Each number is 500 + 50 x the weight over the matrix's rms, rounded and kept within 0 to 999. Layers, rows and columns count from 0. Numbers have three digits each.

# layer 6 attention key, 448x448, rms 0.0234, rows 346-388, columns 256-319
465631533562559483509467431522511563474493562482550487473371548529474424492482470506522489491541486474508592409480515462380473536463446519591394550435577516584583531497599542440400496516429540
419503464525457524519486442525491506439559513517508462560519434496433499560512496583503499563478545463490560530530495523458532461488614536534479499513523561493445505502534469498533560591432537
596558545525464496503508395466477537494516389541478475435518586576537511528543448464498476412560455488499454478446515502478475504482457559468504530476508584500481538574508513521405428610462460
485502575566535444450537446484500557517428511528496522411459515518507453518482525482512449492559419467568487449535462445557465434505483442519474532544518492581499586513501574496432435457442492
452447520457483472569631515500409509442508469488499581488501545451530530414503449559480450479541547539460534497414502504524464424510468555475515486457502528442430467538509499594506504492406553
469480544528379521493449478444533439495583606502358511582529520580509510566513554460524515498482441490515437541512605475408570455505462502508493453473595460449524482443398512556595513499480501
538480440445472536542446476488495465430479549491518556562507469474508538515563518510446537481545486526569469525476589502541491487556443552442500524468492546501481434439526485549556502498490480
514495505555595510507525505397451534499550399585441533421564439442431443475462588520461461502472519541412426527469461472486524517439515532498550509493440491612472428543472543526551490476524510
569535443495574457516497511491500539514468465467505539493485396538458517527528593518502541499493402477497520551468491471514603505455487534406515545481521498497529546503450526537484480509639556
535476490502511474482535501481536457460500487531570434572473540572469468574508543534473481521471585478454579527521500444503575484538498475501507484480568488413506499489496452523558544466550491
569578645466543578472494601558547462490533523457567546461461554591421489516425526462568455487550534572486428542512493490499556526543425488456384430443469539541516432536501477437502512446544488
514448486530480558596469492396553561396419565543512459479518530546595516497492440449474428520405492565526498511473565551515468598477482501559445517433572527538600464366553483434506511507462528
482520534637512450495504474482444462516552498510464407478540410505478505489483587513447547436550524553508522557438470355536567490535463530520587448536473531565567526526550490557493468502507483
430485514509576471582481455565500603544572479543559478498492504480495506476492517447477552423405541501564493494444512507445483552545504465516434495483467482537511463531480476491390507438527560
450469497506526514467471402480421495591516524483452486482619524503597445497503519407516466499521472449463542370406480572493617462455511507507452489469490618464576513393533486596490449439519422
455474580515598484464457490433459484482474462426400550526519592476511533532566566491488489569514492567480472496501493440499565570508499507520492544504510463409526543433489429468563451527589511
606459478494505535536467511497535528534487554454518492544485520496515500527477504466522544517529514563584493508466604552569472471482470556509509479495452537591450564468498527512560435495425456
505589520448469517518371529494491482588513495438493419539439521465492529421499433533561536469529542453505451489524483421380505542523496440522484548490559497499485581517496530494511583476466531
524522494448506455513541517440458566469397494532473441544441513524481464560498439533497442552475500514437545519501525500499562565433454512441434570480486478537474438482521513496494525375447521
521404376492512474483489490468418473464491509501462515495474446423407496459582567516587545530503475490491472560588635486500534530432566593529427491584586430532440588480552497391534546520410511
541496458552476501468516568513534521497528507475560544423484487535539452516550538477535468527510556500512531548524489490461479486500515560393420454515461559493530526441491514522480465507430458
472568541534511450444516549570562535477509447410420532452445356515541480533474544577464558486498493548506512536457374574432561458417555553472532499475445426543536482514483582441548585496541481
418471608490488500470559541533458494479498500524501526515501512520546483490469562562411472487499580519423471491512491439461465440496480544486475479465423477549542452473533440442482498486510468
514519507508529458433503471540525472485594470468495501455424523519466486452586542481498505482565409501554571465536565537455431517446469500515479530459479505574512583460479558503549493467474489
509521494409526522554578506464448464441520523535577414525541488561517511462517528562590416412533480484527474461534490465533450501533470588576495548439504495431516478470541487477550585470454611
493590495443490484516436498513495568479564649550514556501604536478539464478519506454628529521474533502514513553469530471440505498550495541547510537476460540505506487554516512560525467512620506
513482401515497530498452476395484491415500558573521532484534512491559500517495456506458482557492538543495475491409579505531434497545439489503455472519471475524518589477514537554562466500472471
502499475554437461388492436519548521462556595484485502552524450546474469467501438433519553596542460407510474503537497496512476469566453499526592465529521550387395495545582568558493544510572467
507570502514508519489519550537498494546370532531519447432542557515594495444463586511377595491472426552472450529540450554540474364518515477414497476562476471494516522411604514410585459451484448
531449474522458491470440532418576441510453487453444533480552443454571470456508577461468598488411469469532488539493582521471490476490485507541501572540539471500507551511469508514531506475543439
602498518462539462534489479493492520543571451527509396472578552521501432614486416420439450470481531475535530472542508462415462517539499530530449556554546524498429521556484426486512510499471496
496560546538499469413444446482654416484565573530473465494410609478454479487458457440500568560430508547466597533541442485511479383524468396423476361586540484518479457473523574469425509536533465
400471443522547554413510487490522473503572438493477560497572466438513597492480505555493512530468595572492520515526398521609515488557488479443624435574464411553540453550436487454574584586610472
614454522424580447476543555522476555471436456486419453505499445523445529564480572510440534459456490486439521405554474551519376521493529523526485472517505452443466500504538569580453359485532489
428464557595557510570489433440468529458549455534466599478494552544570478522546552465469428516647556556499460467490492568458472464510430451454450551599418532438499510512527472503435423590414450
438552492499511472502592539466473541421463538455460578463502457563499433442494448549472495552509474464490546615501385421460479468574457579458478490574444481628508566455393522513426552480437437
537446573443503482480507482510498503489482537409547597534536512434537517523534478522560537559562516498423586529489634503475494444505479500502461528465425595607454568492468588574466500591466430
461505563514521407424560561527500491484516469448503427585578466511615440519450492577528583506495542494398581573606542534409489470547479544500536526530574488569497529535455489375463528561468460
524428583503444465464476497480438450488451458518475446495453447460453527464552549454466567442473494441517548469523468450521559545465465620488524512454581456451461546511498483521485422527494515
493533472452409609505452561434457506551452487491499560421515497489506477580433515517505508516466541515609494545445505499522538499576445421488527548464419500514508516493511492569595581521514419
594453524589440562504485556497522528513554587441503558459413389492609476504446500490498451500504502447484591500434506510578436439435551429550551443469519512539537565542523556561585397522496489
545420501552472536512532560524497541453457531561487532590465479485592478510414433476551483475453434527438499543549517447485516513465450491471506556511445507506502483533549518501525500444512496
414476481584518353446389537545442476466529490471381416445438483531498508428599520482513434600562446564384451498545541438485460454553479502559443464528442569392633610584523455523500549568514544
# layer 6 attention query, 448x448, rms 0.0234, rows 347-389, columns 256-319
471542553534534490541513521531514478408500488558463432425515491547426561453452481621561549590441494419490550583540523509522396491529538506575503518514567536416443513440586455429490548419537434
465492506529475564473494479513489491573488465469497459485569471544520501471468534510488440447521504496465496502496526494450529503451454490536567460481451435426538519551507539512466524426504479
490447461506494515494415427518505526550441497412565592462520540427546422618482399440462562539490445420487448497522503431592470538520496437482446471481527540505514558476485553472497474419516507
483447442507518494538483488492444492468537507503437528500461555447454566487518446474496468576566559485485526478487467524472499479453477482473538420493442532468481514495475489592422510526537513
463494546515438526490467507505499528513586520473343492579523454528533510466514522462552533525519433501512487463508463451441584521462475463485475526519513474479532504457474536556488566505554496
552481481454448475525516591401519494480447470506527534531537513429475508524523493472462519566473420510559412503495552572566526569483427441481468502460517448542473507557531454526498469554426517
489558413538504483489441523605487556564663507548574479471616446537492460515484561518451518472478512588451502531559406487464547511552567575445543447569429416548478539536469479506479498498436524
472563504554486544489452555425434494503549504485497524577532440522490479511469511488503544542428449425499506554521487484506489502496496444500552443451527480476537454482558488441512477522433521
503562501491521488449531447509531510459476513517438455488525531515512418498425485480535485555519545580387525473394498483420551519481526523424487473524472493487466456411511554487490475485588470
578543467472401477502459514467477426456607526507539525467462500489448571558503471572489507473550514472484587550490459602509532440547473474442395465541411486574580448498416532500483512506526445
517487379471444462592544490507505539421449477465570503514486596603475491554615609484558451508454503503568569425521595462502444573534481460538477540460563480509609502463481482466479591502538562
538500534579559518488425486494477493475548498495516430433505443441544540562436539494492496470540530508528535502508601543631571529468548501455539542558500615473559511458512497396600605414492497
481481538487561503535508547560441578596517500492467465465509495498466427529471543455494584485515590450467521464554501563466508550509580457477493459491509452497515447534496420503475433543601573
493439519518578501476439480477522500477498418462547533460530529530480506514444488447408555516497454476527509484481441535498557508501501495508528449459553500456500502573535581538477521497582524
424461540449484419543473455473376464443434482482561549498524523612527548522513491455461474441548501497452511548494446437554468556525491483516509529533511479503548467402484539599383529469506547
540510569453543417556426491491570488555410492519491509500440519485501473562508534489538544566480515459493477523579562512496549514426442501462435545415428527507465523407566533468513488416469491
480492469489434529512429463535523447549565494455504433481547502578579527445552511468559558432528545483507531481480503463562493403565505479511437428511540549489481470569506508521450517415516486
489498428499518461503526488517494384490554518522552397546452515533399508573540506464445473529522497458455543460420617460483509507472434472457522504466503515564519526564490537445450512520458465
591470338568553540466504466570507507559571525496398482514470430461399568523487553534444518570441450457516481537442574513474482535432547462479433410538526429533474559537564497464529439466445523
563505519566495487467425599441554488434562518501529453441510460502532510569553505518533416520561498534494478558335549624508463529568484417510590499579427532414506605501426550552498550499558441
503614438569559513422522522522596446459542490541499413387506453553457505530481520494485431586534473480493552579558534462471503528483521514403507474522469474508538540441536499509567503460473512
476498463503525519572519473547515414472418502492517502485469481554517532531520522517552497517505587552492523468520521433515530473488532471566464527471440484484554481472526570491533473450554569
456460488470465432460537453532475429456550463466507478506489433587495548530503503503451437429594477589481580487476533483482462522425473530528506492497481550507436599493492473476515529494523514
499461550518471502527492556390522512483496540515494414488490431558553461474477470484574486438470495560561484481479569507595453555569499482526554512439500562512485508477473534538440527520449525
495552520476448445404436477430551472555536482457503460499528467489508480509477455459527341507455623490500430483427514532419492519612473554588591460562516524535499446629487436599566490501544466
540453452506438485502479470515503455367482471442546515534522523528567546494560485546438454539414543518502514565532504500464504521508457585481504531418501482459414588508615486559560482414495514
496494456510433490515514435433488487512544497534507504504522548523541523488439409442564517571514524489599507493546514503466483476494507407516546472605547524510457472482469493546561445551513520
523433515532503457490475505543497568538499555400556429484478487500509500542512504526483551556554485454511400467514469532518525412575511512523498486555430488539465453560495519460463578524556460
565482471422439485428434499504527470472427474470446489482445509455551452546507538506438535474513462461525524540500562418453583496518500522489475565466500553536511553594473456501462544481464488
531496510603492491449490500462495565609514516456548479584463512431521561475465461460478566474489473557587462541471532446498506476505520557486462623525487507531473481552490418501511479443425520
480530528554531444469532515501568492469493504516488465532438504493517531549491487578530614439481499441477607470535509539488403464525494456456514481501416459428511430543544501496456490549554524
464425446524562467533508458494526438536607534496492507413484448535472444517503487415533451491445556476490511495590413435592525511567414521504552399497512399457487489495460424437587547522506508
535492494451537421336507569508474551545464458401594450522436482425462477496569595489559496537461451452472487488491498455504546562448523531470460551499523488484508522503481519478515486481529474
464504537546615456558469475492572496501485484450427540497431515455528460543534517543400550568425488550500444460577510644502476540558458488514472442545499379551532520527482465528502414574462459
473493515478519489481514487505514447533471592468502547529415490521466443546510469544491469573511422425515425581528495500455486491527437562441507516492400507592530523512466516465478541541512441
503437496442481570555495531507540497530431490477449586478499469481510504551443515460500575469595470446482575432540569420456456511437517496475508459473449471532485534508520484528456481529470511
462529589568588510495541503461500496528493556511449421469524447457574443462430438495540549508481541463471547485549499609427499530505514502465493438493476472570473558485466417459544510522457444
442435532413417491459574498477509368488429422510551369473524475375433444470491395496508590442555459502483573455599455445504487540546450642438472477559506544423558545520423522471505458417571505
601504598550537517531469409441501499574597496461465514503539501434599463526514526441470506503542490451527608578509553509521468500481524355473486520585477493606527444479508515604619452471469509
595542474427530465511578572471624506589537528480491488579469365579584382565529527429526589576543512455423473419579573550499437467477543413528421501432446504569567442461434520590632454305411525
442437429486454433483470592526461444577556406452462493593422468464544623561616532539524468447448490556527360515406533545506404485527460440447494468425543478628518511494580403500450459395583497
418542616489531411454408574498599469490505565541431455557553558508605500415580564448516427540491497617405506461555537500371398447456483488577479489544405485373537557511478407513511650529536520
485598513401468522454605461483582478515482496514499597501475384545575497532432511567394631506579498443453445555518447646596628529452468561498433512475556512469402470534568520442571529477501624
# layer 6 attention value, 448x448, rms 0.0234, rows 320-383, columns 256-319
514518404524481498480536505506494543501470525549476487481519499407443501484446551467527509504495525477518609550459543561453467508575476533403511549516533473588425462522529452500519417586464535
466471538504466426448487517503516523418517500520420483495436572508575486509552524465493518440547495534604530553481483527535465462451517499517506436546499496500570490463521488489474444502494532
458531426464482526584397534537374478448499442560517485542523468472510490503464619543520512482512531523586505518490529568440532477581539485465540492548525444461460473437515505539486534514489484
455528502479439482493570451496486501430498481398469462473519560463541453487465508544425542598517450471526493579454519521485475429473540427530441479542435432560495541545474476481472511548577495
444511488497445473544601453454418435449406486527490523574597565497485533502510525519476425586475522496425522430417481445573519556536574542459454516581516460447491477543444493520546475529427566
469538534447439541531588465555508472562557494468529528421429551480514463574474499510469492397581449507475446512557454546443510501512518538489582473494527470464568470517496434454502446496460520
456481580502435375561434540524467394562475449492542540572518525540550630452473488508512525521475546518578402521511505556486513459573572527461570414448579480435560439515463476537517488556472476
451468539528451474453476554534395602453596609508504472463534509543464503466457549483419532525450558539470454437525480572512453463487497487500424554476474547517473531416523485501512431431514502
457446467478542534555543562573484567441462521527600483478465496531472487523522580520536444447548478491552489524424498471501464499580560470560487477523499493483560512543456560480413559494470515
501515480520581545462534533569487462520520417529483423477496511542528450435459527465485423502534517530493409502511489525553543465444530511498491482519542506508542516508512433499533531461482534
530456493544434488434518479537409482491521509589464520480518560508506512565458497466476452501450432563483500457503464496410395477489459515507530488490521511514478518534496519585499525530458495
401445483497427587555455516507452534545383393564473500438482576477580436527560516488501484454494462535490463480538526449537536482512532470468453631581463533451437458508601508552460456506484613
521425458538523480518512515465588575426568516406494435481514479530541479569526451453470417420495502486505577588430427555509560494533533461530447479468486516512484499542427520465515511497419498
515482554473499545527538520398515601436467546546502515492444519452443500484469517478452499475557510558532527482489528501434512467430604545547470478557507495542465469532457462454574530464452518
520542448530456479510457442494478548466521512507483375486468467482465479480534452507501566548467583529505465487553510530473475516518464465538461559401512497634475517548521452577560520506427523
555470488559459523531500424403512507480455526510479406535466501506528600485390603510507497522523483480538591549478483399499412536418490464471526526537543466447555572459489480502535445451559466
488421497414562487486528515547544444572634466500497529502492558477553409510533467499542476546507440484528457512495508383627426500482483435504460530535460416516466503542539489502446546462470496
488452508550486439475479403574414478432469518524422485554427517514551540531557515490546496489499585451582487503542508490531489479462483439479494533497452470606473566528453501531513526446429512
496395517403448560551494486505456528500508532452551510544426502460538536452568557446536495443478486534549461459538458516476520463531431470493450564452489512492491483501464503536483454571438519
562530467469573532521534514549440412607447515511443430504530423533485489481452483465429528446501393469492482408534530480516531505479503511531504510476596508498433492579519421458437482510430586
478520523488493542514465494529529608538451565523457446554478521501514540471484440545522423509558493490563533582576486513522521524423456494422477426562503450525583471467425491455517440503504493
507510521407523467514498510518477469549459596559565513497504448477503456493552502551453554476518534431477441587458522516536503510461542555528523562498466521513493426503504441483560536491500482
530479508464514572542490488460444446514455531462445540447522500421537446482500519488600429474552448472447565494506374467501410519540525504388512578487529529515536524418500499508560583551491533
512482585428524533502483478574489509530383569455570562457468494518562576493493475535432456527416569442462417484567443446494479444477491529470542415471508502532601533467539503473502604463584507
444539434412576530460436487493505501512586527484540600581556425527525496515478513499532542437510488444576496521465523522460450596515541510542525456466554496471435506568518535484432495472388507
463480465534517429561546488562434522538455484471552484472536471418546511541538487461474530455473460456486474446506510580469481463516435456451570502464468421541534516516484530502520509492485431
538534514420458543520559451484560445470569504526501463532541504510469511542399518402576473502493498529491516420529530416437451511492540421488426452485618494560452483534553447529488545473517510
499452576445487462514444499458609510434561550563449457514456453525447516521552489441498559522565542496426530518480442476475499507471561556505508440565449496474498585475424504514430434475531488
430479496504525430494440506547586459451504508503557582455474544494428501474498501560549509463558417461530449466531525512470514401451377546487485479534547535526559545504539468470496526521494525
516525574533543526491477477537488551499478454552554494570466501470537483482411460498502498507572500555534490506501450560440506511500456505510458441469564499416568496536495482487457454449474484
475488447568582579410448499454491521481445463563563565460485455480420501518454472424539420511529401535464511564491571483570545511520530448498424523532464531533484454516466418465458447630492457
515489410590440405464470511575509504527478502478561494564481529510512414466474554474495534502500546467489454469465420533475547507502565461490435473524536537561397407495529572554428537474535437
580550488498422465549488529483522588488501470475570486530501526481494585449412458464587527521525501494494555572420471497573521545579514487506503428462531511425506462450389544446489476496524509
479488462525571514502556545488450520516534500581506472531473478495482518525557531532501520514498471497520531499516460466564537451472443490518457499600471521482488488533493499495460523573473489
495499482497531548579524497507489442501424459418492470582531537537399489454570495528547484455529448399499479493600573552507518562498572441534485496459499552417436525464521394506509532534491495
590552550479482507529496512567508507433484528552493601471554567470490541448603518554559539460496474496511512544498565452497556607572617531505465541574526504451532569499443543467489553501563611
456494519467508500499483537539530522439557476610446525464474536499581471502472540485402488473519474495547473515457489511488444485417508550509514501492453526388541486521520569576592488549587516
455483457576489470558551489598472460581513479540478502486498505545479472514459439492484512488478478439523506453523437521467493539526518457438443508551525530401493487440458461530520510433529557
485489541550579518563464481506583496488446456550458453463433526570518575496505553541493512519433497582497450502579521555545505484489606509494517521474510458491456528496478566537475432465541450
478581484529457425465462586487579522518507502487491563547464466522501470495452460512448502513441567561498506445451508485422543519526446548452554450482578533562503558566458521387491476489460408
551414462481567554495477490506483448467507434518565451528387491469522516570543501455488547434632516546453509475532524503510517469462489499529559522426523460447398481507542546439527592573432425
450535580405546522494570452514493570510524484511518539440491432556542471537499410567477567452492457493509562519529538457552515462513501511505531450541516543533466521488467487464529513473442522
454518443615456534542517465380470514498441509474539477350550506431459485509523455420468527494449566498468544511418484408518502478511508391451443529473442457530502499554544453495522536488468477
538498450463469502433522502484464526518467465533494423492441459506380415528489504508456634416530412497565497509468509470523435574513499520551479483567501543499445474523477511530534525505433508
514493449556554549465436484466532545510411549559533474543413467426419497508500554523473413538470543563480527458539516543471488503571558498523481529530478619514514488393467490561420534424495469
555519465445533498501462455439518584407467496440612500467559547403531546524586521515562404553491529450427481431591507533449504494467536552448487489457473557433549528431521462490511400458451458
530508416517487416444460547586494476608557586625558517510492408522591516490463467516628412502565508445487569446487453613399522501483467506495476426518473505548486519582438462469519548443520444
460441445562471556436543447532521517499560479455512480459498439495424409578473536550582492475594411353568502470524521502398474435482470525555525523466609583482502620480420453508588547520473448
531518500511568548406459427447582516477546423569487548540500467581374463512508443480506429510554422501481503499467444460512536571551455548554494477508510570501468520528554481417515518537540556
476471497538528506481438498497468593490502521511530542456428471436485460554501491459536552475506613484560466468448584514530458490510406501574539554500477471445560535514491598526551528529512541
481574582388485461519412433579527408522571541505493513580544561500617416440560456561434526503488541550551534494541491566578480454487503544449565477538508443489517539597474443550436483505496473
479462506429459506514431497545453445528536503543488487540541511481545442546559557473432505454469495525426533470482481577584456526454401491485473478500537438500533553512474452520557572507470497
533465514512524507480477543467530516491462490500520521459532465514473496455432425447560491468456501508526542533569430505480475552481528487465488520553505413465537491436543481441490529501507461
477473514531511543458539573488489433447417498478540481428563442549532407471480544558463498518441458460463557486473516424483507557456491513469501485380472488423467464481515448471580526484531489
525470535461542483478427559455541428522524518366398605537507572546479468461486510474468553493565509462533481502520528532501486548490515542510472592499570538511439507463503578540508467465561453
444517498468505496543531514474393450559500486517496481482489566515443578487469509468454404447535467501475535530502556399467482449408459489459479499476514488496504505566508453542415497446545519
457367549514496492432503548449495516464551445422454453521547489501507472512437474587528521498459453436482470451526494416516452438563447425540505534539499542541463481461533493488555498593468499
492466503418483519645576428484557529469492442529466433518460536493439514469421484526458489458509481538492549472473465468467458546451443522468491576550575525558502504488467458472560522527521501
491535524463446469474511488500520477496490538487458466512507540466465418573521425494463483557499494523462534504470415454480507520521523502518454446473548476552449474457492548539539552494498500
445480506512470512551472524523547411523431484498547465474474484517490557455530504492522449492490493476551590476512518509444569476553563512437538517461493437468510506469471508384495525479430537
545462555496510505499489446447476498488541544496539493528508475507452496477522496472529427566498427529553490551516454475495481489511527531466555489549510445520546493494503553491482486544416513
460474499520457540519500550464488464457531448476475452390489444482607529515476527487474623483552517503442435524518419529451503586523458478442497446485566456471505484509491421471558502543528511
522521490584449477511476502507522603494469432525448383497463502454499511507467534499500454426504432531528470466509492543529443519452525435467501491530503536565477439558461550577455538459524464
518475490540445474506572490395474549550436460455513468538530479475517445459454525486426541570503513520492570527510433540495475496508491487419524514566497478485529526490407518488486526496403565
# layer 6 attention output (transposed), 448x448, rms 0.0291, rows 320-383, columns 256-319
520482559507542466523520431524509525515522491567530428545397482567530477542534481476522547442540524476572512500491540476513481485454506454525550484457432555499536462412471515514513533453491525
519498478506543507510561488525510488528576493492515506531553485512464514530547528591526522498507577508430535465553537525479494443552530518508535499452508542486439469529550462498566477591453473
461477575520506478491507417519580441457488528516484543536431488499498519392517487493496509482434527532506489417525502454480507491456521530529473503495502520557508493524487485481463498521417525
499470506508569514493441525399492521554477608494449506502530446433470537468456457456477472494474553508501498442515474521521553522533453483498565475499499531506493430406484553480501463470554429
488487462504437518415443494517595538463597516479481552482424459533517484479549525488523501490474489459498491483450530495468483442493467477511552483478483464557477532507495521531522559490528563
492425481537518512556460496395548488459463482524508499506537464514475531569548486485442465542541449470495518479499503469515436427482437485469480459511535579467541458490432578504482593562504499
500563445497521486494467549504465542511490547539498472477529490521465448576548502485521491509555547494455490528557452525490512509521463480450441507493463468501503475549544489473479449521536551
526448494409464533493495537454529440500462444496507498466490468553568504459515486462532485436576486540473458472490518470482542496479531525481517492514533500544520572556501474549453526535452557
490541478442591471507515446430531517563419526461489572464495484403483482500529433552505552462388496509478410493455485565551565449417442533479488509541525527475511532532517547524510516414554500
511505492504506481422538459515431475497516520520535532437471490535477521538500515555492535538472475495477566450509604475497420540551551498468482508521477492499424481460464584479516491502545456
473535499494544516539527511513550531465519541420455460491463446522548516512512481536502458550509530442512449544471489531533439495475568441521459503484535512549459474516486489444526503537498416
580500483463546454534536471489485484436504557509527588518586415555519406493466510524571508407510499509415502437470526507471516472427494527538538443407474526490475589470455479459545503493519431
519511516485493493478505445466411472532544491542481513556527525518486441438571632530548508567563498475422460502499541405531492555461454466476550530529555474417580487506555585539449478468555514
438563442506486477516517512548501499496450578550567478520455488502452527450571508571529521454489460479524496533492528438507506535497458456500517536465412536582520405496484544529491509546517455
468533505514514489462519531586467469507485421519553486459493453527526493543482516463452427545499430512545538526492510450555448466535510509500495485560536502494517561463443466465451566432506523
409515540529464513446442497483526437397588530504415463541555431488439429537518449534499452479433509510571454461511501545452599564507424498466446519499469562539506507643453500439543533512440486
450460492481492561463454490474502479448403551503543468485520402538546501470466514471452599449482482446518552488526526511429524487573561551445529507451566538469511514434556546499550476549582552
507525461482394544565558596478554506580541502516541550490536492535512559477494491490459536521446536539533475416465474488464495427555563461534568511514451499517550424474596468387459507524606470
517477503546485567448499560529512499523509534491513488498518480486502531552460445487555541536498507515498501507544466443515585568455570448463539530508536464510476440500516527453553448507496534
498572486448515455490485450434545485404480408509512566460484571557506523594534517605521469598567510533428553587435494494494457528423522552467541521529451509459543533420550515482574500547520499
544470450495474395451549519533450472512548476428518505538412537459439533541553475483512482537488392462544506473475493555527535445583472499457454516475479590541542479562480522499477484470403468
450416516475487516511472511510485489488510412496499554432510488534568520564523459493534475501499382503510529436552464530528538474530524474439492490409537470443545499473483545509524490540535557
484473546488572485575540503484498534460535505553601508450562537489502523550501528498434509540586525487515546533545540540490620527454492444530500461487479534500452527468496505534421422502499498
575504470534509482497489489400495509481519513542470442483496620451476523547533437496468472484473525568547463491517548574484532577504473516488473579510415522517423482559417535502498468494492502
487453599460490519531442436529462439507471407501485495473441552551496493504472495509478473475560570504411487495537513433451474433589518531456433518518438540492515461528521483437512414541560517
527456491506487513552481490507562479455499544554451488518457548480399538493450531488501507539511490522583531573362443460451577465531492500520488559491486515547584442481509501544476484465473522
458397486425513520418481520462534484478467477499527555409494482445562420474526464556416484463526412453499432448491500454486550572521469504490459521486440554552587485551427548523571496489552543
504505413496559532477547492482420481484514449440610575543444535475486463480522492480426485512435536533497422486527509526541503508559436532496545530394501554577527453519565544439529569445503510
457565489469439513583527526429459531527490434495540572534523521506490528513482504460403500518543516512502497482529536499552425620512491526478438525548478449478536471501524413484515500444441587
458535518465458493511488560469507480515532582469478466455509520546473568490442507480516531486493503427496413526692498530493530471555543450570518536531458506511502463449557472504545555529483525
508523532434418445518546506541474538550491487451519509467483520509521489458469536494474517494444551498477504503532461509496464498504452543487489474424565517536489560451435489529543499457501534
474446546447515567547482504501514488523484475484474518534547463520535511481521484499529494474553469527439523507420537444482525440443533527450500516520461475427516473539489480489495428477537531
429474513535525489468478502462501529584476528526436466504427468460469463477560507530512502534473565467563514500545511539475451460515517450551532568477513490485569489492455463504518521476471403
514571443483458432553497455496523434443495513487482547471497533496507417553537413487463487460521507452555409479482559464507467504540443527480463453482492503557502552472457500515568476490514555
451523456486475407490476572519529463517518545536500476493499448466512396577513567473539543531425581519523511529438563470452460505463455505519471446508481475450484458495513556456467467458443430
455479498491486512561451476385482527520534497472507469494475510507488513485461427448493460480476579485573503457548509601488532487480407511408497456448509505519486513568480479541502507449497467
523508462585510521591520540486492482466498468497512601553563519562489529503467483529554604401486512513453524507484539518540546515580450485532466470509540481589387528521499475438457457421461488
468462530444540492438529499462485457447587554444527521467479460496559544495500524429512474542520558479550482494466557463479533484537465478523598546454510498509483493475574434538511561546479528
516545541499520444430520518475482571433562457493602518524484489473472489538554474480526555481444511423437531551404480507432493431460498522511518458512475504489475442538564491442435568469443480
497479533502515582489527475413476554481500498496583465507486531483433531470516485444402486531535493466512510497530471547586435515502518483569524490528429521510482471484502450554471391520465559
491634518600506455466535474489534564509495548532485546521510517511450444525474543498452486563471423465585531517515466474478474586527532440522505514518535546495546451530502483471498485490497484
523519496467507492532499489536495464482504552527504484536473612536558474466508591596484480431491433453566544460503464439508502505449516484547480510438515532437522510540623544561451498569544497
513477502460560527492482460542468498495568464540506505561490492525560457452554489545553459487542430538461489518480514576480533539458549518509535531515503408470455464431494543511508512539585527
441510565572508496498483481474560467489535507540555536561488526455562540566514503489523461643489545475423542481441517541469525549534512472485545540486531475483535519544501521526467443587492508
526491533456481464477464457517454436504526454499460534448544520567504543478488426504516539461492510437535484522516492438531462498463479465478549460525487453423487506555489435488564391530421539
473534512503420504490504462575458502537461538575484433490451512561425484528522486459444522485490406519538513552563510474449470494442459456497524506595467558536478467616447452432519524458451531
463550531466508561557511467444443566482432410453515438520381555525432520460526551476457487476523504409541479491489536452557506491506497512517435529441515518516467535478581460486517504475491525
510461554443538509542529473453545437499509492558569543543485501474517467465483533484442591477555550558532588490481485524515490552508505428439532523485437511495439406557512506506504540551491522
572550517487544494480466555497457517478420450452579548472529532520559551497455502560503511516504524454488517644565449543545418472472578414443530547445479524482552506431523495464525515458524543
478487534509497480452522497533493480554536555514421523466595504562532552496484515443426442508446565423423492486499424601446472529564538521474557488542468546536511454523460437487467466623545448
505432426470484503485552563418461497508478517530529537528442513485512489512495465477426453463495439492442525457548506459445519424516505558552461498495535433492560421522461585449484471516476529
464508432544547492480552436457533596518464497497550469470518521515553535509476495460461451570478424516484459516514493480532496520537493563566526574436554518434474518486571525415595473434542532
524528500531506505455457444543501526424593499503535500492517563493498465517475517588436544498495507511520443509496533502455522468548450483512457483516531590506504468452576489429471514494568477
483472478537512447485473394513497516550484460510476495491509520480521561503492450454491554437448515511513498508416549468559444423502525471550523458562571572528444520501525523456442520455604528
503520563476508494484480539561504494498475451534577430429599477501576439445474438490499438411455521589434547440633498463527519480476501534462480473538466475551530542575495485482524489463507532
548482493511465466504497501490561470480538514492484508524486473535500481494502466535494532557512549524528471524415460479519525554495482454521508581509502518450512570463550569463528550451475479
450617567413521446557508440529491494501477528495461536493517528524533443510481556553534518475549554473510568494481421537508472589546474464432500509505525467527523491484501464575438463481627489
506463523551526494425468510530488490496521557476524508462493471497511436518530514472535430485492504498487401525546471470577468518532478473589536523496484575452520511550528526494560543476465542
522463501470595527553575429522473502437562456514493516424466482477448531484491520502542558497545460508425502544538529462494460425529481433460570501530473497492555493478552516474539486485590498
490456482556607539492504376489513548531480497507478497493512455427495493502546526505500452569558490547480479573515528501554510456509505467462496462508503521501551530492556474531449500556500479
523521484451491565471497488564493476505502503527500563509399497546500492456467505537470534452529534509539531428531461526522533469524446471450538519443484501460519520491457478452544477527482458
472530488527479568528529385523596495570553581517449473508563571450471500481482500517514486520549541477525499546482528491527463498485584504578585563452529489502432505511515475557471538525496438
494502457485529493551565477474493383482489582467505559486518501471549503601521495554480561509469463455514564491542529499501550463544433502540477505534473522419527461482503469513461516539567507
483520504453478510507473518494608442585487512503570513494492529499460507520489482495544426499458450481522525548430541491508536478486564496516448563459595448537524502502515550511427527457546492